config = dict(
    n_kv_head=1,
    head_dim=64,
    activation='swiglu',
    norm_place='pre',
    qk_norm=False,
    bias='none',
    init_std_qkv=0.0357,
    init_std_o=0.0,
    init_std_up=0.0357,
    optimizer='laprop',
    lr=0.00235,
    beta1=0.9,
    schedule='wsd',
    batch_tokens=32768,
)
Each number is 128 + 24 x the weight over the matrix's rms, rounded and kept within 0 to 255. Layers, rows and columns count from 0.

# layer 6 MLP gate, 448x160, rms 0.0767, rows 352-382, columns 0-31
[[ 86 121 179 177 124 128 112 132 115 130 118 111 112 149 161 121 132 160  95 113 155 131 154 160 162 127 131 116 151 161 147 145]
 [116 152 116 122 117 123 152 102 112 142 111 122 136 100 115 119  87 141  84 134 133  69 153 146 131 154 166 143 107 162 182 136]
 [ 93 140 118 122 113 126 123 164 128 179 135 133  98 198 125 101 123 148  86 135 134 144 156 169 111 109 119 129 116 121 135 130]
 [174 165 150 113 139 166 118 133 123 134 124 114 198 149 130  89  95 129 117 123  96 104 146 106 123 131 135 136 104 126 164 102]
 [124 178 114 147 158 100 123 128 137 138 138 143 117 124 125 139 115 119  83  86 161 166 175 125 111 103 142 131  84  56 123 124]
 [128 131 157 120 129 134 125 125 145 157 131  99 158 174  96 112 101 112  89 148 128 121 128 118 118 119 157 152 135 154 168 142]
 [123 121 126 130 144 124 119 152 138 127 153 117 173 124 146  97 133 147 118 141 116 135 115 136 128 107 140 105 135 151 128 132]
 [122 169 139 146 115 111  98 135 107 194 100 138 128 113 144 148 106 107 106 121 125 101  76 126 109  87 155 127 111 148 172 187]
 [158 134 126 120  99 124 142 115 137 124 111 154 115  92 143 125 158 140 125 133 154 153  68 153  87  92 124 120 109 146 125  99]
 [146 116 110 121 144  93 160 100 139 148 135 122 134 124 113  85  87 133 135  99 153 114 109 136 116 117 138 109 166 151  99 160]
 [123 117 153 108 109 125 113 145 140 140 127 118 132 111 143 103 155 119 130  78 119 124 138 108 100 104  99 123 150  63 165 141]
 [138 120 135  92  96 131 126 123 159 175 127 123 123 134 129 150 120 124 138 161  77 137 122 115 166  90 101 130 148 139 157 132]
 [156 154 154 118 135  96 143 169  83 177 151 119 149  98 117  94 122 165 107 135 134 108  63 127 145 112 101 114 140 142 122 113]
 [146 144 126 155  94  93 155 114 131 121 132  95 187 136 126 133 136 146  96 133  93  98 147  95 139 146 131 135 150 150 119 124]
 [ 96 159 130 120 100  91 121 136 160 134 107 148 116 130 128 120 175 114 103 131 174 105 140 140  82 128 146 120 135 113 173 145]
 [126 155 113 122 170 130 131 127 122 122 149 124 120  89 134 168 145 105 131 136 150 151 154 101 163 147 106 136 146 125 107  98]
 [106 120 143 163 141  94 110 154 100 148 137 162 138 139 112  85 170 144  95 116 179 109  99  86 156 151 140 115 127 134 143 162]
 [147 131 109 108 124  69 129 112 128 116  85 131 146  98 139 114 126 133 115 144 147 115 142  79 132 132  97  83  98 153 122 131]
 [144 138 148 102 166 111  93 104 131 161 152 107 131 139 115 147 132 113 139 133  91 110 112 131 134 143 148 125 125 101 134 100]
 [133 141 119 119 121 114 128 126 153 178 169  93 143 125 111 108 140 172  84 144  69 140 124 131  97 143 122 171 123 154 160 112]
 [106 136 180 133 126  94 129 167 121 160 135 168 141 141 144 110 159 169 115  83 134 136 100 155 132  87 129 134 130 172 143 145]
 [128 143 118 121 143 124  94  94 115 150 108 113 129 130 166 168 121 123 132 137 159  86 107 139 118 107 127 127 158 182 101 115]
 [152 148 118 125 142  88 159  83 107 169 114 131 115 111  78 112 107 116 109 145 102  92 118 118 127 119 103 129 133 141 135 163]
 [106 176 108 115 131 136 116 117  94 152 144 110 108 147 124 133 136 124 153 140 165  96 166  87 146 139  77 151 126 134 125 137]
 [163 118 120 160 115 110 110  99 109 142 151 144 125 160 150  80  78  94 114 113 141 107 153  96 138 197 140 127 148  78 135 127]
 [108 147 128 146 137 143 100 161 142 163 124  75 125 198 112  89 110 145 116 148 139 132 107 143 123  99 131 135 168 125 143 112]
 [137 128 129 120 119 125 111  93  69 136  88 115 146 176 110 171 130 118  67 146 163  91 148 174 141  96 148 128 137 129 141 126]
 [132 136 100 153 183  79 165 114 116 132 168 141 133 112 117  98 144 155  90 145 141 131  72 170 157 132 152 119 103 150 168 137]
 [158 129 137 127 107 124 117 120 130 139 116  91 152  95  99  78 103 120 149 122  95 121 138 130 139 134 160 149 159 146 133 119]
 [163 157 116 133 138 120 132 116 110 140 116 121  81 109 141 129 168 176 102 161 109 154  78 108 121 154 164 124 151  81 122 129]
 [137 114  70 140  70 163 126  74 181 126 137 136 176 130 131 118 121 104 102 129 147 103 111 114 167 134 143 111 101  70 140 120]]
# layer 6 MLP up, 448x160, rms 0.0794, rows 352-382, columns 0-31
[[119 149 127 133 169 157 133 127  86 125 123 113 136  92 136 165  98 122 143 124 155 149 138  88 101 101 115  79 102 119 134  92]
 [163 117 112  90 146 126 108  82 114 134 138 123 122 126 154  96 121 127 107 127 149 121 121 115 120 164 169 102  90 136 135 155]
 [133 120 119 166 110 146 140 125 132 122 136  89 118 100 111 116  58 175 158 162 104 135 102 143 101 101 129 163 156 134 127 102]
 [136 139  55 156 134 152 136 165 109 144 132 160 105  83 111 102  69 166 125 103 150 161 147 114 147 117 117 120 102 105 114  95]
 [109 134 105 174 142 121 101 190 180  88 141  98 135 125 113 132 150 130 149 140 160  95 102 138 105 135 147 124  91 165 190 154]
 [108 144 137 159 136 116 115 152 105 125  87 148 130 131 152 132 180 129 131  77 109 124 130 168 133 110 145  51 156 127 100  96]
 [144  85 141  89 135  85  86 122 112 127 147 187 147 123 118 123  96 114 120 131 137 180 135 144 136 145 115  94 137 148  93 111]
 [122 126 149 155 126 141 116 139 155 164 164 124 143 106 118 150 112 129 138 105 159  87 118 122 119 106  94 115  97 115  84 146]
 [162 163 152 106 136 152 101 129 164 141 146 120 110 112 136 150 122 179 102 121 133 135 122 138 162 142  71  81 110 131 112 162]
 [120 135 102 119 103 121 142 127 113 136 120 127 125 135  80 135 137 142 163  96 141 147 152 119 150 126 120 115 153 103 140 145]
 [106 142 149 151 149 112 138 128  90 120  78 137 116 113 134 159 142  83 104 122 174 165 120 141  88 117 111 139 130  98 155 140]
 [167 132 126  94 148 136 100 165  95 184 136  96 140 106 158 126 141 147 134  74  63 132 152  73 131 120 148  96 158 117 118 134]
 [160 167 171 130  98  89 142 141 106 132 128 147 114 130 142 123 114 125 130 157 128 126 155 125 121 128 127 139 133 173  86  94]
 [160 132  93 136 159 155 109 124  89 132 182 157  85 147 129  93 140 137 117 174 152 143 106  85 132  83 159 111 125  81 103 147]
 [158 135 146  92 133 105 161 143 137 136 140 123  88 110 158 121 106 104 152 110 144 159 147 144 138 138 117 160 107 120  94  86]
 [124 127  68 192 127 134 144 129 125 129 158 113 104 147 116 138 137 108 128 142 149 118 147 154 124 164 168 131 108 127 138 139]
 [125 148 141 128 129 147 140 121  98 179 100 143 121 164 156 130 113 155 106 104 145 121 175  89 160 131 123 105 123 132 160 135]
 [134 120 132 137 118  72 120 110 137 117  91 138 130 116 127 118 145  95  96 171 109 157 129 109 134 135  88 103 142 126 127 164]
 [124 118  98  94 135  91 128 119 136  95  75 110 145  80 103 120 174 133 146 133 119 138 136 180 197  91 130 110 128 112 147 154]
 [136  88  90 141 132 148 127 140 132 122 105 161 122 138  82 115 141 138 120 139  99 112 106 120 131 119 133 110  98 112 153 150]
 [109 110  87 113 103 124 138  85 171 100 124 143  72 164 170 168 162 108 130 133  61 116 152 135 129 119 155 158 111 110 111 149]
 [113 146 117  99  95 132  73 102 131 103 123 142 105 159  76  88 146 118 136 149 157 100  81  84  89 108 113 152 110 132 104 158]
 [157 144 202 109 138 152 157 115 115 135 107 120 141 138 173  97  82 164 133 119  82 131 124 131 147 107 144 123 112 113 119 107]
 [100 111 121 143 178 127 126 147 161 139 144 154  93 175 118 185 143 140 141 160 131 134 124 110  82 119 140 132 122 134 111 135]
 [168  96  65 190 130 134 123 141 167 175 119  84 117 120 104 148 117 150 148 132 126 126 109 137  95 147 147 104 143 132 140 167]
 [124 166 120 157  85 124 140 106 140 158 122 154 101 111  84 127 145 146  94 100 110  99 125 149 110 139  68 145 111 167 132 133]
 [117 143 112 128 168 178  92 142 151 128 128 117 144 142 102 149 147 164 119 112 119 128 138 136 143 157 158 130 119 124 149  90]
 [142 144 165 126 137 109 110 140 123 108 137 108 140 150 115 157 105 163  88 123 125 130 165 150  61  99 104 115  85 157 162 186]
 [118 154 178 147 148 144 117 140 100 157 187  99 104 153 145  96 139 162 112  80 139 137 109  99 113  91 132 130 122 144 151 159]
 [162 158 123 160 144 129 110  87 137 134 168 117 106 103 148 138 140 146 124  89 140 135 108 116 114 161 153  93 111 114 136 129]
 [117 122 166 145 130 111  96 145 160  93 101 154 149  49 158 115 109 146 139  97 158  99 144 135 126 107  87 120 109 121 139 131]]
# layer 6 MLP down (transposed), 448x160, rms 0.078, rows 352-382, columns 0-31
[[139 133 141 135  96 120 196 133 118 110 145  86 114 119 113 104 144 158 126 167 132 115  93 129 101 155 130  95 107 110 137 123]
 [135 110 115 114 125 100 153  94 123 131 140 131 119 161 145 153 176  98 167 164 134  98 132 122 134 115  84 127 138  86 117 144]
 [149 136 148 105 133 128 122  97 115 128 128 129 148 138 146 125 148 142 115 171  81  95 101  73 126 112 152 101 171 123  80 127]
 [159 175 126 169  79 147 167 127 136  96 181  85  94 111 146  88 117 159 138 135 147 141 140 136 121 139 146 168  81  77 121 152]
 [135 102 137 140 126 145 171 141 115  88 133 136 150 133 135 121 131 110  65 125 137  92 170 110 122 126 159  91 168 101 133 130]
 [ 95 155 125 102 184 123 172 144 124 151 158 109 130 110 150 113 107 136 112  98  99  81 165 154 116 134  94 161 134 165 128  79]
 [141 129 102 108 157 151 138 117 135  94 118 116 153  67 166 125 110 130 104 141 125 106 104 116 146 128 125 164 135 157 168 142]
 [135 156 115 131 120 162 125 111 162  89 160  95 102 106 139 129 137  96 147 145 157 140 134 121  91 109 126  94 134 119 132 108]
 [129 112 119 144  94 135 105  80 161 146 103 163  80 149 134 114 125 110 138  92 140 129 151  88 121 125 116  83  96 104 120 159]
 [ 95 121 143 146 113 143 150 155 142 182  91 134 161 133 105 151  71 134 138 177 161 116 164 109 134 117 136 143 119 148  96 110]
 [145 121 108 112  88 155 151 167 182 170 139  71 148 112 130 156 138 163 172 130 108 115 149 119 124 130 149 130 118 153  98 152]
 [135 139 100 119 122 136 111 125 112 113 135 114 169 124 142  74 101 169 204 125 148  85 153 129 116 131  67 140 113 119 132 174]
 [116 110 171 141 181 144 139 112 153 169 168 101 121 125 117 126 126 104 136 130 129 129 144 113 168 158 130 115 121 126 105 104]
 [128 147 117  96 151 135  96 107 113 174 110 139  90 145 128 123 103 154  72 131 130 153 149 110 133 105 129 146 139 122 126 114]
 [167 150  86 136 123 174 130 148 113 193 127 142 138 129 101  98 146  90  48 120 149  82 101 153 124 135 152 105 159 125 126 162]
 [155 142 184  79 119 121 146 139 117 150  94 134 143 125 120  98 127  97 138 145 135 120  94 113 124  91 102 113 138 120 133 128]
 [125 125 129  90 144 159 116 124 125 146 120 117 156 127 125 124 107 116 168 125 117 113 105 144  91 144 144  80 136 122  88 110]
 [126  99 145 144 126  98 104 124 132 117 109 136 101 108 145 138 163 136 182 169 107 124 136  99 161 146 104 113 103 168 146 122]
 [146 142 150 125 122 118 152 166  88 122 142 110 120 124 135 114 118 141 104 143 164 135  94  94  81 117  89 105 122 108 110 120]
 [147 142  94 136 124 101 128 123 160 100  98 144 122 144 156 106 142 166 162 102 149  92 115 120 119 113 117 118 108 144 119 117]
 [158 174 126 125 137 126 147 114 185 113  91 129 149 146 110  86  86  96 106 138 159 153 143 152 123 107 122 109 100 150  92 135]
 [100 170 116  65 146 137 122 130 147  83 128 154 135 145 117 128 127 165 185 151 120 151 123 102 142 175 134 125 152  99 127 139]
 [110 132 133 141 141 146 145 105 145 165 110 134 106 113 145 143  85 106 135 120 121 110 128 106  85  71 131 104 146 119 133 119]
 [118 110 114 139 146 114  98 124 144  44 104 162 124 120 149 155 127 135  90 119 129 116 103 111 126 146 139 110 132  95 174 130]
 [106 173  87 156 128 103 127  97 136  99 145  99  96 153 111 174 132 154  74 143 148 127 107 135 150 160 130 123 133 147 113 144]
 [ 88 109 102 117 158 152 123 129 137  79 123 156 127 130 156 157 135 142 137 133 161 132 125 155  93  79 122 104 149 110 123 115]
 [112 134 121 132 133  93 110  60 114 109 107 141 122 117 109 150 122 136 117 111 136 141 158 110 167 161 127 133 126 164 126 126]
 [130  93  89 145 135 133 123 115  85 102 140 126 164 109 145 141  83  87 146  93 113 146 125 137 112 128 111 152 128 128 120 123]
 [154 120 176 138 113 127 142 136 129 117  94 141 125 138 153 139 126 104 154 137 146 132 141 117 156 122 101 109 198 150 114 117]
 [117 146  93 137 121 149 141 108 133 100 158  95 172 138 127 119 139 123 222 173 114 124 122 153 115  91  75 123 129 125 145 135]
 [150 132 102 133 137 111 119 137 120 162 164 167 155 148 119 159 106 128 107 141 109 115 170 172 174 131 138 178 152 144 115 161]]